Weights of a small transformer language model: width 96, no position embeddings.
Each number is 128 + 32 x the weight over its row's rms, rounded and kept within 0 to 255. Layers, rows and columns count from 0. The size above them is the row's rms in percent of the matrix's.

# layer 14 MLP up, 384x96, rms 0.126, rows 329-335, columns 0-95
size [ 95  95  99  97 104 100 102]
[[141  42 122 157 181 153 134 139 160 131 112  87 133 117  98 112 171 146 157 135  90 118 131 144 143  94  87 151 133 106 148 129 123 167  95  97 112 141 146 152 110 132 146 114 161 138 146 118 149 138 154 191  76 125 145 151 125 136 212 193  88 127 176 166 119  85 149 119  80 171 121 137 143  78  87  94 144 110 222 102 159  99  90 121  63 127 150 139 116 140 113 137  84  64  80 152]
 [126 178 163 142 137 175 103  63 113 118 139  72 130 147 187 126 164 170 188  96  69 153  77 107 110 145 103  91  92 172  98 126 141 114 181  97 162 143  97 140 140  76 133 115 106 168 130  62 128 102 149 103 131 150 177 130 102 157 102 142  79  97  71 155 117 122 127 110 124 174 159 130 154 133 144 134 164 122  81 109 211 174  92  92 139 128 127 163 119 125 147 204 130 122 136 138]
 [ 89  85 100 152  91 154  74 188 113 127 129  92 143 161 123 104 138 179 162 113 128 108 119 133  87 155 145 113 103 102 134 130  88  94 152 151 144 195 120 156 136 105 110  75 114 151 188  93 180  94 158 110 120 133 136 128 121 143 162 164  79 171 113 134 100 126 103 115 153 131 183 159 104 215 125 127 166  74 151  92  77  64 147 156 163 154 150  43 105 122 123 166 123 117 140 164]
 [147 179  99 149 208 113 127  96 127  85 100 146 133 147 127 107 119 148 172 146 110 122  73 121 121  97 149 121 148 125 126 195 108 142 124 113 139 109 161 173  71 124 123  61 141 139  89  74 124 147 127 143 104 128 152 139 106  70  94 144 110 161 146 168 122 185 104 122  73 188  47  54 104 142 147 144 192 180 150 127 142 151  71  93 158 115 122  73 127 152 147 104 140 115 123 114]
 [ 66  42  99 158 148 100 110 184  99 145 154  98 171 169 125 134 124 150 168 117 120 150 126 132 161 145 134 144 142 153 166 141 104 136 126 161 191  96  91 115 146 127 174  93 174 159 162 133 145  97 149  78 114 112 169 136 156  80 141  66  61 136 127 104 156 132 166  26 120 125 129 131  77 150 109  95 172 137 118 121 114 145 111  89  79 140 123 111 120 101 148 139  81 135  88 180]
 [136 154 159  71 187 116  81 123 138 156 147  68 143 137 109  70 115 127 147 122 115 108 123  94 126 117 107 140 156 108  81 146  92 163  76 156 100 169 104 163 124 115 118  53 131 142 181 124  88 118 118  81 149 167 151 111  71 153 207 135 144  86 164 146  71 159 140 150 143  85 172 161 134  93 149 151 199 119 148  65  92 166 119 100 160 115 156 158 152 133 155 115 126 134 130  78]
 [124 157  93  74 196  85  97 118 121 145 162 168 150 134 124 106 138 182 153  79 132 136 106  93  86 118  87 138 119 173 196 147 118  68 107 171 131 119 132 116 121 123 122 152 148 154 149 165 125 184 106  41 132 161 135 151 136 129 139  89 104 158  96  98 154 146  65 126 140 146  70 111  89 162 108 123 130 171 160  42 153 165 100 133 149 174 172 110 159 107 115 129 157 130  87  93]]
# layer 14 MLP down (transposed), 384x96, rms 0.133, rows 329-335, columns 0-95
size [ 92  93  88  99 105 100  93]
[[149 145  92  96 114 137 105 173 101 103 151 112 153 115 152 119 116  67 134  99 160 101 139 161 153 119  69 133  56 151  46 143 125 212 168 125 214 133  98 109 127 123 157  92 129 155  59 144 142 133 198 135 142 167 110 127 126 120 124 132 128 171  85 152  99  87 175 118 115  71 118 100 136 130 194 109  93 156 133 130 142 119 111 178 127 148 119 124  72 121 119 162 146 102 135 178]
 [101 161 138  90 120 180  60 158 143 115 121 140 159 127 114 174 121 104  69 124 144  86 121  57 129  71 167 139  92 146  83 149 104 158  95 118 161 171 127 113 101 183 122 135 138 112 116 174 120 103  83 117 154 115 127 106 126 130  82 127 150  85  90 140 169 155 134 143 153 127 110 159 179 142 103 145 105  75 161 121 127 139 177 105 158 144  91 166  44 153 213  96 122 189 150 147]
 [ 80 151 163 164 112 168 149 154 102 171 114 121 106  82 157 160 100 138 130 130 123 132 105 140 138 130 115 141  91 102 170 184 125 119  87 107  88 199 127 175 132 137 148  92 179 113 133 119 104  74 101 138 117 153 100 159 131 150  70 131 130 118 200 120 140 170  57 152 129 147 113 137 130 178 105 154  92 134 118  85 134 143 110 129 147 144  59 102 167  27 185 114 119  75 164 150]
 [125  65  88 113  83 119 194 136 110 183  96 107 179 114 139 119 153 144 124 116  84 103 131  84 176 151 108 117 152 131 175 155 176 117 137 102 130  75 187  61 111  97 119 132  98 169 134 134 140 174 131 166 168  63 104 153 141 225  59  97 148 152 137  87  81 126  79 177 102 142 133 121 151 139 139 146 125 121 145 120  95 144 122 132 162 107 106 129 158 143 127 138  99  85 149 170]
 [130  98 119 103 122 187 176 170 158 118 134  99 114 115 145 105 191 116  90 109 155 170 121 137 102 127 110 202 132 127 143 103 129 137 166 105 156 155  82 124 118 124 144 177  58 179 131 129 135 166 160  77 108 137  99  89 152 156 162 152  99  93  55 124 142 123 123  97 134 171 122 164 124  65 166 106 142 126  93 198 139  69 100 167 139 111 145 147  55  78  80 142 141 156 100 134]
 [145 151 125 125 103 141 170  83  89 127  41 141 137 140 100 137 111  89 108 110 140 141 179 137 174 166 103 143 135 135 141 120 116 106 171 128 122 122 157 106  55 111 176 172 142 155  56  86 185 150 139 158 163  89  98 137 200 155 109 117  85 101 128 110 142 152 160 147 168 171 120 120 104 183 152 125 131 136 149 153 131 121 163  97 100  79  87 106  40 167 137  84 121  79 125 104]
 [119 104  86 138  94 124 139 109 131 153 136  65 121 175 105  87 175 136 133 144 111 144 167 116 127 138 144 172 134 176 126 169  76 145 187  83 142 161  76 162 153 142  64  66 131 149  83 133 112  45  45 139 141 111 138 104 117 128 106 108 131  76 144  99 136 139 175 140 192 128 159 114  87 129 158 121 133 109 116 150 115 175 130 191 127  85 102 147 167  80 138  98 161 168 101 126]]